From a checkpoint of a small transformer trained on Wikipedia: RMSNorm before each block, no biases in attention or MLP.
Each number is 128 + 24 x the weight over its row's rms, rounded and kept within 0 to 255. Layers, rows and columns count from 0. Numbers have three digits each. The size before them is the row's rms in percent of the matrix's.

# layer 2 MLP gate, 704x256, rms 0.0454, rows 305-323, columns 0-255
103:120158126118176110111132127144118124139116118144097092116127118141098111133113126106141125108151130119107094132136128093100116139148162099138161142124121102117112133130135149164143117113100109121131097142112146101148109134125103157128105097149135177115103125107141110169190172165141141153110192158116126101112141164110087116124100137130158130105119113070094122119134111137061141147107127138131121155149154119122154091141165132132081151145145134097143069097161147142117151104087123096145153179098104111131142128137122131170145132120100174170177125112146090098112094145145099106137157155142088141120100097142126090141168085147147095097176083110117112130111094119144138120131127139145127150145144120076117166118126178152123085149124134104147142162117140081160156109148122
029:160140128114107154196103110125138117150175142107161099169121153119090128181123119144110172124171141090147147121138083178088129169159101132139155142166135097132116128178151127135076177151106143147152146094150104099118157122165119134134132154159101154142123137121100134142112096122168137122126115112132119141117133124146108108140135176139139127093143155095173143097146161072122157144141140128111107205130100131140116133080103124129151122079140163140137147119120073119146116141166168132129102150101138150125145107131164116134134132132128131133116128148091123119149085146114109115151177122156147151161103115146149136109098158099113138130134136139090171137118098104134126069114100132149144137133127140138121165085143149138145120146132169132135133168157134083137105146133116
032:167143152142123114165148115128118140079112134125118098118109162107107092198123107089119137099140128118140177142103154115090127130112116091116099089160156087102078142141117143127116140117099112141148134101123083112112124136144108144110099105118129171117115123169124128125127120127154080128096159158138141164128094132095110127150096129153114112153169172136138123152143093099130127166126124105120170130146132156123124117108139141114162143096088144169149130108109094117127100092119116140115114109119119119129154187100137106109121103124159174093113104106048095130140111138096104099163108099096170167140092164080153141130096114145128114149124152141125148131120134109147154122140180154136127128115127139173140119122100130156117125098088125112114138119160088130128120119115048
112:066167195142159112125112144143112149142138115140104082152136077121111144126130127115119098128173112121139129106154173155123108112126144136153106115091114132115128111093144158093138127105136144125153163097174174114100135101105120154135152107159117090168191136109096082095141104147110142115090147106130109078117124100093141106134116112104157125112119113123164129076133130127152137150128109109128140128162138151109098150110155113095119127118119121104132106131137199126117099105165107085101138093104107165136137136138121132122116100145130139141101113115115153136116126106136151167179097127188103178109114168093125143137112104110103123136168157136104139167096129112149134130119113099154120096121129131131117106093113094144143070091131115099145128110129146100114098169099151
113:155131133133136152119173098121175081126136114126103100126136150111101086098134147113144129165128142125141116140059134134110143105117091129143149115135121121078150141124139131137118181120146186127105095166128197142094149140099108098136111096095097086107132159098098159126123099094124129109118127089101148130167165175162130128134111112122134141114143128136121094175155166140108136157115133115164148132146115150175091116162133142113106135115116115108098119099136069124105154164160094144117117116111113148110134143139152094111121127123129139127137161109109135163174155152123113119102078133127114123153133135146094106092140163096154138139123128125154106114123123143123138136153109102107094149071119123154173149144177104158110163068111118144078144153109143132155147095140107
029:133140106122153144093079148115115113116114127119135118161081118117121139101088115137139151149109135105113109172138123165146117139139128151110066098119140096114086121141144111138153156106119121110099105126117133088166115132116132114126058159124124132118102134158114111107143115134139124108160100124106128130133142134144142180128126136141141173139118189130129140140166138163122140115142120087101116123086095134136129085155078115141139121149122139146105156134130143188125158130135151149110126104119126170161131110158109142132156149103191153090113100127126078087164150052098123090129103132109126107139100155128173134142129138140166131154127127154165126111155054103157122108135121121116151150130145145154127143117119094114127137126147129147071158101171087101121073110162109
101:145107161123138123132136091099085082138163158147121175095120147136124145108166167101139095163162142133153144160119134166104120160134115185130125154146074123121138127074153141153129140155170126149097093146100140087101127136154137163139145136122141110139161148128157145123101111152106129140150067135114147142139145152112137097165111119112160107115167162153104135124133138137126066168095134118120127105117121093108190128121078138110118137144156162127120105150143132152181114132121109090143133144166154130124095169127155166095096161098110147115124125141120111143130137160143131163143132076101153105130105126145126116137141130155154107153132093118139154127125151096077104154143135103126127113149097085109128113141084128134121110100102151140077119152096165130137132184122131
111:119160156104145103135142152116087111163110104126160117092172154139144137102138188135110152126128100138142129133092098135093148122131166120103118145099089128128136145138108136138125096126111148097114127094113129151090073086136096145143125127156109124116130158121158130126163128171138105170106149162106146119181162086096155129142149181115121098158110151116122149126134140155105180106142131145139121156120117125075143131101116117130148121133132167148118149110111143199183132069120129107136120106087124139071130136144132129136136133081127076141167155161146142141142133135119164174131133149154119099162112116149149127149145172140138129108082147129167169138116118135151122183136141172155138148147157152130140149123089167093099147108094141110134126128141138103155126146138145
083:159112158141146087165130093159145084134174102118144152161155152137138136157102109160149141084124104120122154106107152115162127120151180113111129142108143150114153129117129148155089176123135128107150066171114124086130157145124107192119130117108085152133118120140161121115112111182121140130126165104150155108134109138160116090167154128096107081133135147139102131130120129106145145084162129142113146161180128130124089129112105121083093119170097168156169108144134138106122154121155132143115134145079094137151132122151124151131153116105087135118171166158129123125134121077126136154145122125123146113105139112149105170172097130126097143133096112150135142111105128159107139182116149097150130139132156095136168088178134076133126137152103106117115121162115118124143117127155128
098:117123166154122140151148114098112107161141135154153102112142143089125102138123146130129146106157137116139124103124127125106148167111109173154146144149120083126129140165133152133128124104117108118098135135134128163157119165155118141104094100122125127115134132103133093139127145170141121136088146127131128130157103181141162059138129130134107182102113147122140163157051181112174168144126131142150097156156109116100135138079069188152126157129136114124131136125072089085147179133130120135155095176105152118122109153118150157147137123102109154130127158121123094120141109141114124064125102166132140137133115156106091144121190128152098128149157147113117147121154117146117153147126077132171124137140133090123126103101127146138142071132109127086129084122123114152110135132111110
115:087115131082155154143101096147077105112078164137097122125131118162150156144097126134139175105085140102071134102105127121114084095131119146124160148130113133115129152111120149138088160122138151125145147123125132148109092120143150118096121144149110084131129122171125127174116130148141095107101119093113135136138177159131123101117129110119124093105155120087124136120125173159132125142180119089104152126132124119134132145118160112150120131158125166106154103155130148123130124139112143117137164141110127112114137078085126139098118110128107080133170129131122180145180107134138115118117065105137161168105110088106168101096153108156115118133144090133140087113143156104134120155123141166147150116133110130102144122119172136089180149150131170167088128166120177092147110097140140
117:134184168115147147122133066125148111133140145097125157109109153113145119160178152140140141156123126124110119138125120150104117133162085166102134193126091142131134135127150101099104098095178149127106148131109186131107112140108114148151147140116116171151118119108109112133160200099107126107161158152116100109125131142102112099121108157104146146115111123152172093121134134179134145159119095152159122165123100120156092124133122091131127136169154175127156180160158143149131137093160142145140121146130147139128164155160107123161141088135179153148108153160071161168146135108108082141110101144125088150094155135124114133130118149114136094114117115122119073106150196120141120135123112118137103149142134149106099127125112139136131128127157089137142122122118149128119135117175118
097:100107125098115158123124131145135103144158106122123118081099114114095113170100133133099170113170094095122155117104112179112135126135147144119140145154140120130126149165114099092158128140121110124183138156135128134110142145137158130094079092134121149158086161149120106127147147156138122132142142129149080133164130221108126139154127116150148128152144121161142126169165136160142105101136123103128127130111106101121120125125142177119077110166105181123152149167129085107108149138135126124149101109077126121143107109123113114114123129136163086128166135104127130115105116127101148147102091120141159104105136109148129129138105122108140102103096159129124154159110159149111155154074113111167145098110175122098137119170136112117154147164154145158150112072121120176141096132075161
032:130122130177114102102069101109136113112127149098152088128137118115191133138131089146122131139125147122124113126159158137097136114132115121100150141164137125130107147155105102123081136107119057160144130122165132167132146151126097138110115134165120143095104094115106124109128133128186116093109142145123091150124109169138151120142101127108081132112133146123158129128144148148143142101110123149133101131142128121103113092171094124131129092083154149125146179114108133102110155162158130128165105128085204154089111160173083145123163104113132143097108122136100143115142135129110177083133170075136138119143154147097100113112135108127120127163115128133134103130095130147135206088114116127125109105109159133154117132147113094126169091157112127117162106172153125146130139111151139
090:126151103111175104118110183188118155127091135142124145155143131110152141108162129183116102141161148123154144128129115152073098097114126196118152132129108120131096080110117110126101141112139126154141110124162183105100106117145148110133144125170129144163144135096106123142196114142157124161140113081156125117105102119106096165126135089129137151155091133109151115137140102152157102140147109120115142090077110102157099162125147137143146101116171145111151133075150170107120130139166116166122139135161114155129129121113117127157155112129136087131123125111151153104135114112161116190148137094166155155145093124124152146083102123094112086119167124114114120115137146126121169136146139150156148126143111111117115158149131170096120156114125134121173138124174155130124102111100143
099:112115170088112125150112165130141113135130112162105176122161125139098105191148124138115154112144106159079171112099138146134071138134136147139145094143161083123097139128146137077169125163151103123140146104102146125092123134136146109109107127125119116135118139125123136160160137149100137149160152106142136114102145140151133091084108146137110149144115155145148129155087107129133115087125117097098128135129115116125122117115133085118101144135144108099125156122114186156108116125094094176121049140116161143099107131076135123160157109107163104124163137134152148160154103126150086112183111108180147174065113109109160102114139122132152102122118092142116138133158162113120150131123157107114153108171131116128091131112130163128100122140107133176155163117153112113121144136097145
097:100112138124150117124079106128125112144105110158109128159171104122126145141131172170131123157137130133135121111135070144111121113144158174149142136134127109150143132121097108155145131163100099173139138073098100111118153128099143084176146114156098079130112140127094128104155100138129144137139137147158109122108120129109082132124102142148139124112145150107159116144144104112143141116142089108094112105133100116137143120139158098124091147147082170127111131101177143123101119116078128086098134141146053113136084171134117106182112082137137124158122141117092128116088149119089120140169146091176153096107128107135168111138133109167162156134139127162067122117129175103115118148153135146156142135104168109120115165112113130107108119116126072124116134105105119110161122113127092
092:083130122117180126166132154125162076108149097089119131135117146116174116112146066145145140126133132120132127110115098118129101107088145173113123121147103179144107159093131136133196102134077112099089108136120124136105135109149066125111133150133124147122110148146120114156103149134111121089127115140129101111132151144102094094149142113126136164138165146121107166127168150137113129139089130127173110138166095117104146129109106090149126143155140145140117140095114117144138108087164075109097140147125122120167149124142114085155161105142104084186129129146096134091133123122075114144112164141137109092144127111151152102132086137109107119096093125104119096165107151069127113148139108114141086120141165161108115134090118153102127122139135128148172140125142113145157141079133114
091:096131133152178153144119135155123113156114150157099136159134154135125145103137185149121093142121131111138147129144138184102103102109122155094106132101125094122139124081121136110086103103108081152129127171136142162101113106196137138093130147167120129174143119127175148143150154088108082111102123182072096097136125123122117134165135123133144108127149141153141125145112126157178111162155077076141134085163181117111124142152186112125131133130132123143185153141096099120104119130137132134154092149129123150107132168112103125126134119162122105168179169147130144129113158160164077119135130138140102121098128108098135130121156111184128124122147128107159137119134172154132170150138109121157132135126131115115093142125150153138154103110150120137156101097133128110130140108116137
# layer 2 MLP up, 704x256, rms 0.0454, rows 305-322, columns 0-255
123:094093126130100182111119137123089156131105107145162178129133135156130099106118151163142134126124085088111148123107126150115144172114130153112136180149162128097116098155129095110133146087098106101120118094122119117132073124135180132135107166129062113157164109086106128091155156129129129092131138115113087180134168100163136157091163137124102139126148111116122116169128131161104107105151154135104087120140126086133151176094143103147129083129120073144141139159126135110141129117170134124151136086155121118164091108125155130085133131123103108094126124148149166134154146169147174078120143123153113134135152136144088149117136108145118166119132142103160177145145174137150119139146124113104147102128146156128127109114153131116134100128134117131142136108068118143118126148110106
044:157124162141104107101124100135147120096109084125120118088161134178149130128148131118129079108088119112153103145139125155118133109114157085130116134151140073154137184093130121106132133140134111112144154134125163123158143153139079111105121161125145066116082149188102150145125129091136141107117135118123093116099122125138127105119109087153133134170158101106125137116157146141125139095087179143113079132140125114151146149153145145155145157144110122156103112138134106127111135086148118156115140163077127134124113122137119128103133110144115094100141124070148133112079069166167103138095081148124088095147146145094174111102173152106109125130162126163150125150141161163145142125124126136114137140071124102109122149137143108157068151115143121120119125136118137143173126106148110
072:146140143130128133108093125159114122134162161139131109147168175104121105143131144126087158104140132134144110156167156167115149130143099125092105093141127152118135104144149143110156118118122123114125075140145092168122144119080125124125104149114103133110160140133148128107072150106148121141148127154152138121136159181098138113096096153119123111086109129128156158086147149131132146110139125094144097098145128139112112108144129103155100134117120136130109127086164093157132129150093138130098150136183104107140138133132135119140157088127118109132153204094120120144162114145091126147173174134139147163131187129134098126116171111163144144136073089115110165115144162151132103150117154168141129094122067133106136146125127116115113147151152196113098118154134181137147127175100159
095:162111113105072149106134100119142126120144158128132163127117158154132117136130100131136188137096107147163118141134088128138091135130121130120131112159144115111130147166126106134102136118131112134129120161137117173126124188151154134118084121095133182087051092156169158144123170096149125123169081141120179139113165104135140181133146167145144099136103146137125126178131109123116167100155166147124113119117117111138120114126106156173170164122129143151087140135124081148147162139114159140159132164111142107124122100132144144159121141104139140129129151173127116151131129118125115066080170145105130103125160105170105084147117162139145116112118133120136140100141123173131123087119170153125142168131139132125110166147137138105089156132136136150120150144134134161147148114179116
091:119168130106089074143103149092090146133138125114127106129151118140136127150126121132099125079110083126104172114176125095124090155149141117133122107169134125156121094137131144133117110110122070116135169138155065158164096095167151172123161135140156120121117101162153071163173139145123136165108128171164086123114092104100145128118110116144129127188088154110138159110124081142141127113124135121126090152091126108122131151102126091127148119126158170143149135142128148089144084127105126099114113111116140124137107128115128135126124135152149118105098111121123131100083110136140147135131170144126132159114106122089184126177079129154132129131122140170129171164138132122122111121090113141127135112180143094119133088120101125121137109164119114104172114112134090161097094146119111
051:089195149127136144116110142096126126104155112071156127166106145112130121115110109125153125120080147107141136144113085158108144131151156105139114122105120094140130184108130107125121158103120158135137115133177130103132121098141105147182104117121170163142136156118142098123101125131118078150121150159142098111148096155130146128138155129112113132078142135157158152161154148147142162128117122115168124152111102128120128093122094109109122159151160122126136149143108143127145138128156117106114149137140103112108143141178134120152115151128138153119129166123110080102113169139084061143107138145101126132128116143142136133108091137189107103180106170095126134105141111116105140131072193148143136146124154152080121133128156104146093120095131162120083091084133164164112123142127080
141:124130113093157134122119140132158142111101087148087138151108117134125168144123080119092161082150105121090129113121168110094186135117157140104113115107059116106121104162104124164115078120118143139157118121110066135141062144093129107139133124108124111122171145104126167089151152110114134089123157130153128131149145121172110137109162105164139147103132101128144124153102151114112124089115121165141159154144136119174118124148166118136112115132120146129101137133088092125091164110119141145146121100102109119108147081125095097126145103157139097152124130085068147113084149084123125108090118145146145121108134117162122126098129119128106164110129092137141124156112128161124123107142139150163119064129133130117110092144153118079128123150128105108116104185127105144161124134145089
081:121107111178080156124114117116139156121152148125118152148085117159090089172116085130123111118113128074105110113152150108159129124140105128153128118134200125130094100122134094142125138121150113141075139145116107124165173157101173145111126146106155144142103125130099117133120111095135144118139146133137125152113080164151108133099108078124145129101121107137104140128127106079137069130120130112129140126134135127152136150194112131131115111110137083104147131129114121087091124196101117158106127148149137117156139106122113134136117122157144171086078099103090110126132121124157102071110137107128137139144117147115115099104123084114138107154151132108133099111158125105127158105076104100105117114112113105130107109140171098171165109165160132145135115110110113140088102087087105
104:135097158117115148102109169118126114145112129117142163131132162149163102108130154152135131126144148140140098136168166142131142124154115143137128143153102108107172152153117123171154142132136185208112168106134108116128141120130162108137159121134131104152095147131158119151116130126162123141189108149123099110128132122150092129139105128122171158121143111142112128126102110155103113174115109144142147090108091087163152137129091159130132138161121105151120140149174150156173111132129113110134176088148090125137099111140146136127123179114182151121112132114105063114100145190143134150164155143103148109139134113113156149106125126152140175096110118164115148154141081143085122155104142152145094123144108111150101107123103102118085136125088154110124159083132137130138192143134111
095:138179129184146091104156102079142103139127144152121148086142113142115111122147139104153125144121111106161134171131094129136104133101118129110110076113145138118091118121161091122141159085105134128155112120126127097119139129137106154124143129159143149130122114171108115120118094090146103141151153132114130123107089086112121173164084149121140067154110093149112090116167141131104134137098138097108169149127157113085140086157137094141159112105132146164130133118127082127116137167090146165122153097134163130099116122130090123122138148161117147153116140098116141068157131144154160108154164090148153134139175121120164114128091155124132118144078128130178101155090150154122099104111119143120131107120132142121163157171140115102109116158130104199116115147121090106115119120119144
114:154114108161092112141141148134164148132157108130146121138121132065109086103127120098125088139186106171176124171127172111114163156114115112121083124138167122149153086131160128146140107123113094127135103132125118103128126117135130172156114107107153170119136146082140109083125076146118152161145123172149117113134084137135137150146096119114161156147113142144131128117122094072086131100104124133158083126089122137125133122164098153131139119120136079122109165118097095105106149123135113113108058119151127144113143170140129135131178145115125137098097152116120097150088151100121141097136173096141122101117134129195098127143096122092100129129117176152129141161095124151119143108136127143132111125103165120141106152126095126159091129114118084103155121108141100145124142141095119
082:131068106118114103116130192109094158146101130146162092167118120140114148090119117120117135111137109121145100097122144101162123158107149086148137076155146111087136143148106121111161144153100099127148132105157099121117085131111163086094065097173143100140127119133159156132111108120182121142117112137114113142131151116125132144117134103163117117119116135101137146132088099097152109093154130130107111131146127135101147106099126139097139123089145109111121088090095141122097132092115108124133141123116111139119127101106148141107156182142080114089105120073188105099130092140157147114171166141122127114158154180116131111147132086155144163117096093111127138170076125122112106140122130120145154100128131057177113113117102113122139126115119158108121128143133127130101117159130118
081:120127104182134109123107136092077140148119088129156141119122114146136130139112121093126108144115161146125095133144133075141139136114159141135110096111099110167115150077106144149120139129125165152071155160127083132127105082110101130170134127093129070092113131138136149144151144117133084142093152125157130153109150157154133086136098131122108139116093140133119140070117137086128134178122123122138165144134144136130153167168123094128158120092093087148127126122118099100155133127118101121133132140139139148094177169136100122179110125126116159144109114143111102133180138152137132094110176183166088140147072099132115136116155090162124133176161094120155096137127131109155117116145112157165125180122092121144126120109156141137147111148122116123142130148143109093130147138126086
083:140130125136094117152156100128144115107109103094131137130132094138148130130137145110084097129093123164169097116187095144109109091159154116187138115114138118094175132174105094131095118116148093198116107088157102134127119108120096160117149157173117133138133146125126128141121157092122121116182148152143134117099112143129156150146083137137103121159107137151137127132161159093105192118135131121142150130149109161132156099173122162112101125113165129117127115129148096103131092154127111170165082142074150127152159187142080159153147164137152171108138148157129119116145090131126115152119170123127130118126136112108130137155086128126124165142114155126131129115107124133158141140151101131133100087121158136188111122098125167126111145131109115101160159148129146132117148130120168
135:133114122185152130136135133142124095121167147143164131118148109101193123157132159110129117145118105131132170130097076164140114154078094142164137130122149110119126124129116115129103197148127092134099085138147159126130118180128112132141110130154109119141118037103099116132149121118127137170137109092123120132091117112109111174125134134155145107103116131135124139130097096154152109077093091141087150141093107143081141120152135136104127149097151135099114083121136155083158106114098126130124140129185105086141160133135135090099154105156114160125120122126134121105148113148152120077174163121144110163141105130123137096133123095128121111132152163124117168138126159122126115107133120090157114150119145104122126109127154163142114142101114110129111134130163093168128196138169127
105:144157102139149147095115086151088114166124111104132132159111164119132164075136168090125137153094149120169097146131114111133143113101154115112100117103106152101103078136108113164095118124086121124098160137146142131158167121151130103174121152112115127132157120143131120115111112093145139104108118135094144157140132116116163141173136156117165099118129128111117154151154176093131117133146129140145121085135120148126147118106152186105193118114102112121173114116154094090144107127147138094116146117145128116138147140170148127082111150149104162115079125090159119117105141126142164120074126171136148061183132115148136086167109148123083160113135181094120153149154098124143108094134103122124137121090141130130142124123123124135144115114115110117087124100099137178128111123147123
123:154115153098103104167161166141120173107136119101158187125092142136123112116142116114116144117124110157153147169101179113130124100128102077079128111144138174106142129145141159069130124106137178073123103163132147127159073135078105155107127145112139163127171099116107133132095143118154140077079141152123100178099151161115200130140155101110079144132146120116125146118107103113116134127112136122137134135125155106129071133141109134127136089077152105137147122121065133112148131153140134146107131129108159173131121120117161126107141166168087085152123130101129125154132100136169112142107120128161125123121145137120126119132099116144106116121135127130089130172122115114089150120119104124115106115105117156137161092137149098158141122132101123114141154153146155127113104123135167
122:137134122114117117128127110111145104147106147069145130120171145161162098097139140136172166127109163126120125108132111111118166122120111143074159135136161129139147184134128119177151154131132142105096093113105122146127104106111086101151134132118091135121125124154100153101135179114141117096115088135066103158140137077116085112101139147121166174098101118101113136181089108164125089130122145113127094147132096112143125130130108125142149133077120159143098139150130155145123101114105102092129131113132113152121115126138112107161141100089127104139149166129123111143156103156116112120135174136168139109109177104146165109133126153158134118113105128104153097168134140136125103130084136120085102128164155127144068118108138148115105083102130128085141075125130165067141113108148145
# layer 2 MLP down (transposed), 704x256, rms 0.0454, rows 305-322, columns 0-255
106:143138116097182091111149086142157086123112124116086078122144124099103178140113143111117119138113145160148096144148122083119137101143112076140104097124121116132168161091125115138112119156143158194132137132102121140128165142148097141110144093134193196107178137171158141163111125103132153123096123144168124111145098155130144128166115120117154111148126129140111139113108145129135160130100139126118189151114123141123117080142097140111107172120138188134124103129152127142123108138122097151090101147131116169092119111115130140161136120114151141131129133085111094104119102104141093146113104169105114126141099117128144095147142142132137114126139112116120056101118068136122110140121125131148140126125130145097098150134121152136138153098124108132113074113170191121147146122155140
040:131122183158086100116137117123159104084096076125089120101163142161180106091152112117126070095100129108144116144115120129116135141107159097125125156131147091144138193091133112134135126140141125114141141155144164131150130140128071135128097152115170097111086144155116154126152151099135128106126119134123122101096138126126115120123116099166144130161159091117141116124149143156109156098096165129153097103137117108159146147156153158154142137130128110171105096137127122124100135069137100140126137147098098152121125138138124141120139097136109124133159108065139118099078087166164105153120081150111083110146126169101139105105175158094115110112157108138146126126131168173135120127136127137103137117094123093101121160110122117155065160120151097102114115127126132133165121117150111
061:142150152133112128095103132152115121141146168141116120146168164109101112139133162115091152117143136129151115165178146169127154134147102129089104103137125153119143093130141136102147125120129109134129076134158088162126134103077133115129109156116100117120143132121136131115075151095148122128156111163162137115138161170090136120096095156117130109105110120106165167079135156137138137113130126093134110095153141115135116117132140128161100140125119131133120109085169094151138135139092137139098158154184099111146132131136140121136159088119117107128158200094127138144167114149107123160162187136142158166134181135130091112117175117141139158146095087122089164113143149149128094159130158157142129101116072143114149141131118120116111148151147191125117122144133171141147123179106168
101:074139208140166107129112125136121126144136122140133115152166106112086145129113130115120118113162128109111125102122161139125122119137135115148097101120119116109112133119160138117164129112128164158118157084176171105099129111111124134140140126138108092156180133109093101083131092151129146133081148119129121077120129102090126093126106110083139148138104103109125121081140142119127114138115107109136140115171142152083107164116142152106141092121132128096091120154131165150106105114152134105104171113117104165133169139155112147102144110126137127111096101133132130158112104119105126170150074163163130149112101178120122177116123102101125136147156154152103175136105134128123146123137107121125117094098128135151119093079109102142170060120141122075137154122142106095112096187129154
106:170128142134127158131172107115146084136137118126068106129121146121112098109125167100159141166141123113118084143051140109123153096125102133134138122105103127080142113137149115138115180107124187151096112148111196123110134144127129115127106090084117087117131165093096159115118094111118112111134120122077134121172166163168119129146114105097148136107155131134145090147151166139118114136155130088154172125166117155169101099165130121128102132118120126104120122097144084126117145143143101137128107116141093130111127122131160090129097133112129143119140142120132151171157119151109085121094079097125133138167149147137089123102140151095167130145112105111149085117122124155122139131153115092129106156081136118165136138136163109156134169095122120150104147150104136136111183110138118
044:093199135125163145121108170093110129108144110074164137170112141109136113124110125132152126122082158106139133135114087169120146135145142103126113116098126088127134155121127098120115146094127143111137109133166138091131116087126120140170101118111181161144142166117134097135102097135116079159126146166148091122144112145132147142134153115114121136080146126149159148157168136136134154113130130099163106156110096131126128087137085097120124158148143136141144163137108125126123128120162097106116163142137100121104159129187125114151094153114146143125122155122127092116108154131101059126113132129094115128128130143155152122105096129195118108186099163093132124101131106116112131124073194150146130145121133143086112133132146123139093132102133154131087097085130166154089129134122099
111:132109137159091160131110123104109100152153168118158134079141117141101108124125163148131094151125149122134113134140127159147085140121104110142190161140189128119135137084140141076128155141129123109075111129136190109093187107172134133132114113131149101144131106129141119181096106123132138143142082124119132150133118139084141125158084155084131082130137144163143121113153100156111132133156135125115098113093135137107147156139100125173140129132133109126140140129161166153163075164119126108133147157132144110130107163149154126110107144099113139077134142174182114140172145149116158160155129081116135116157093132095130122150119141131164096147138143127121121126128140098119118166132149123066128186133139112155161163126104099147126125114118139140146138113113152108093120140127182
113:137154120108129086155118156126090102146130110134145106129163132146145148099123172111096136121101051116152123118116108115093169118127150105153125154117114120118139145148108132113137119112112137099135127098089128153083088094141106113150099143145131114102082151110121144113151111162133123162106174157116182128169163092107206145124132187122120079156096151113121161139134124146131164104147124149131156136136141137074141131091133125134144123144140127142137129093106136190205149078113128131130130124103129151075111121136129154122144115084146092136153141159139115137121129124087165177106122120143129115151097128143146128129157161121126140100091144113164145145113092158145126186115108154137138152140135174130160125117101171114097133133099120104121151123147129097131114140125137
086:128124125158137141129170096112125121101157161159136141147129153179114133140147139124120147134116110139076119096132109134128188121111155087098105121154124133128111104136125125087104149121130115099168097168069144123142096126139118161132116134140122144114140084101128139139142104113091120129092142078168141123093094185097130100146132135127126089148133160127143150133163118104174121076177124113110163153121148142147124161106127121062155105121137155102120144140081125117133110148110120114104126137139125136132128136104102156169142115107085144136133142107133147141117163101093126089156110095151097179127075165151121157131096145107129115143151086116146077108114158130154127087166143135131126156107149098125139132140166125159166139173115068093082115129125154112116107108134131
104:152171123182164133141167132094130088136141140169141152095128104147149094124145136138113156139147165136215112164112102124121090156097108151090126109123175118119074104144120117119157153123097146090172116115130150149126153140129070148093109114151144166132121128137121105120127096134153124142162117120115159119119085120091128125128116145151101119119112107135148123150153154131154141141120172110116161138175130109104136096136129135166129115129133138140111116122085090111086174179110141153130159133129170128120094135105107126135106160160129118155093132119105156102150113133127158084161125108151150129124150166119075130119074144116104151115114136114152128134088112163101118142160078118126101105142136143121168128134135138126093070130130109161078115133096106127103095119107131
107:094130126081160133098112124120087093116103168156086133138122106172138173125114127152119157097073178122078152123144113105129096089125136150132135143114076147080134155129119155114077158115133153142172145137120135131127089112116155112103140145130112142110128111159111125176128143120145112119100117102110113139103179141128140084126128107092119104100168143103123161129119150143168129156178113111124167136149122136162126146094155110148100128135115179099122108123146130123151101135120139123142159147116135134140127111127108137088104120129114106137191119145104142147181111139126127154114084126144141162116104116061170115104172131154130140123118111123145086106151154123133110140113133151145158150129103103116133127101144142087178126148118168152090131169087151101114092092143155
106:145154160105134143147114062130133101115161149093114148110124163115148145153159138122155148162109142129117141162133118141084110122168090152095119187145090145123150118123149118113124102091165141127111138121112168121121125148136116134173136121126100159155142117102113130123135164089106144093181150141126088112147150120110138095149100142114146166119096127119161095125147128170135156163117110149146138158115087112147097118138105108142118135184137157139121173159152148166134157093149165152146117137138150139138142152150114131167126066130193129166103142159090149146164141100103095130108110146111095139095167143094101152139098154093111112102134119120101072123155165107139107131139111118096073152137141166120114127129097132130144112101148099130149122123103126141098137123170131
087:129090138141111150108150144110106102155146123134122110090101152132102113140091116125140138146147097110114158120100125194102176140087149117094167105127136100129123127157132111129147129139098129134140151134156103161145135111132167123126106096188130136135106147119123148136159156132110146149138142108151078150161110187101118129161146108158123128145177108161125123151165118154131085072101098098117114105095125120113112120095121186103124093169091152177106132179121081114124118130152127114158111092092138159145106122163174154157098127131140119128148142121115137109132100133110126142125129111102158091103132102159110140145099134123138111085141108104155153144125134184116122137100108121168127125107140107099108137174177129183125156178138136126151111116128122148169113137089156
068:143117124131099117160133090123126108089085098098133114121126098144169139138121158133082084139091116169163092107182087153112108087143150127184132119120139121100177129176095100140094119112159104175113104090162105150121120104119091163112155146173120128134125134135115131129119153105117112114172147141146132116122126146114140150152068131137112116154126120148110135147148177094106185118120130129131141124159113162133155092171122149127096122110147129118130122141153095102151119168136113169171084134074148136158139182151085154156144151137147153113116149170132126119141091129127119141119175130132133130125145118105117109158093136124107145139120145119131116126111120140163146143165117146133099086105157143210120130092121153126123137139115117101160164135115147148122148131102147
110:129145138102118121118096099120148159137082146134061118148119132161054130092162097107139143136146161113114091120157176103115147111186147133093107117120125132134122100122162124137146070093126145135149175143101114122116156080117154109116156139119135119141124244156152127153116144127145150106129122156126156115160153135134143105122113111124110159156146123129136129142158146110118119157159162123167114132143156146137129140101117156148123104158094121143143168138122119169107141153136139133142101132077138154133082117136091181158099142107153099128149141142129148150110146153106137173084087142117151112084150127142124152149144146111124147131102108125147084110146084110122135143128125139103105121132099152120115146113125113123141116147137122130140128105095128093114054120097130
102:102110156105100117157153158102124152101129141175089129116118112132076081174127087137139135117137105145081162098126156140129115130158105121155132107149155091118120145146155129072154114141160125121147131101123118108082102134132115114134114118128132134125093102129160144128124119175106105126128144119171099105130124155147109132099120122154108154116137132160157115124104080155130139133139134111103122161105145121141108137167116115129084129177156133123110119146100162165106120134106105167121098149106125136086081135078148138162144123116174125139186130147089137145143113103117087130188119101131113189049134120097140121118167161124154127135134096163104126122125121122098165130126173112125152152186120134136109119111137138123101127162125155141156168149146120082132148134079126
105:100107138153121125124126113130155107149097120149106115164155093103111128137133161151123132143135136127111110117122086134110116158128160187204110135130133100129130133146105104185140143159117100172137142087134101134112154119179150102145138112136116104122113146147111137131172114127112133153141135106145150068180092091158065137097086133133186101124129151123107110133143150127148115103137102146097109109128110146140173111115167133126088133177088155120129152153196118121082115101124101085150119119147092113121121160134103112145096073103173164110131139165088122123149130121088144130151128124112137102137111114130139100122153145135161138135128128159114128094137150138159112127105145149132175141127156124147117134117115118120091133132135120086109088089138120098131162175130083
107:141108148122130132125135154148099165130135121186141124136111103081090114143096142107094115129154098137099129138111150133158114171150110081162104151122094119090114077143116130098110112114128137143154134126146132120119125159152186150120110108134152058127139141076161113136122115123111130152110166131173167107125117148160157123164132110135093072146134116128145115088145142081153144110151123133105173092102158144119116126115149128106132134151107093141146107128125121131149123157120174171120108140135129111132128126116151163111106162148133150114119115121149124130110139110151139135134085126072122163129088152112097131105137106117130117163137118180107151086112099142157141124138116162175162129084083101120197148147156090138140167139143135139069157118128127166120117170113097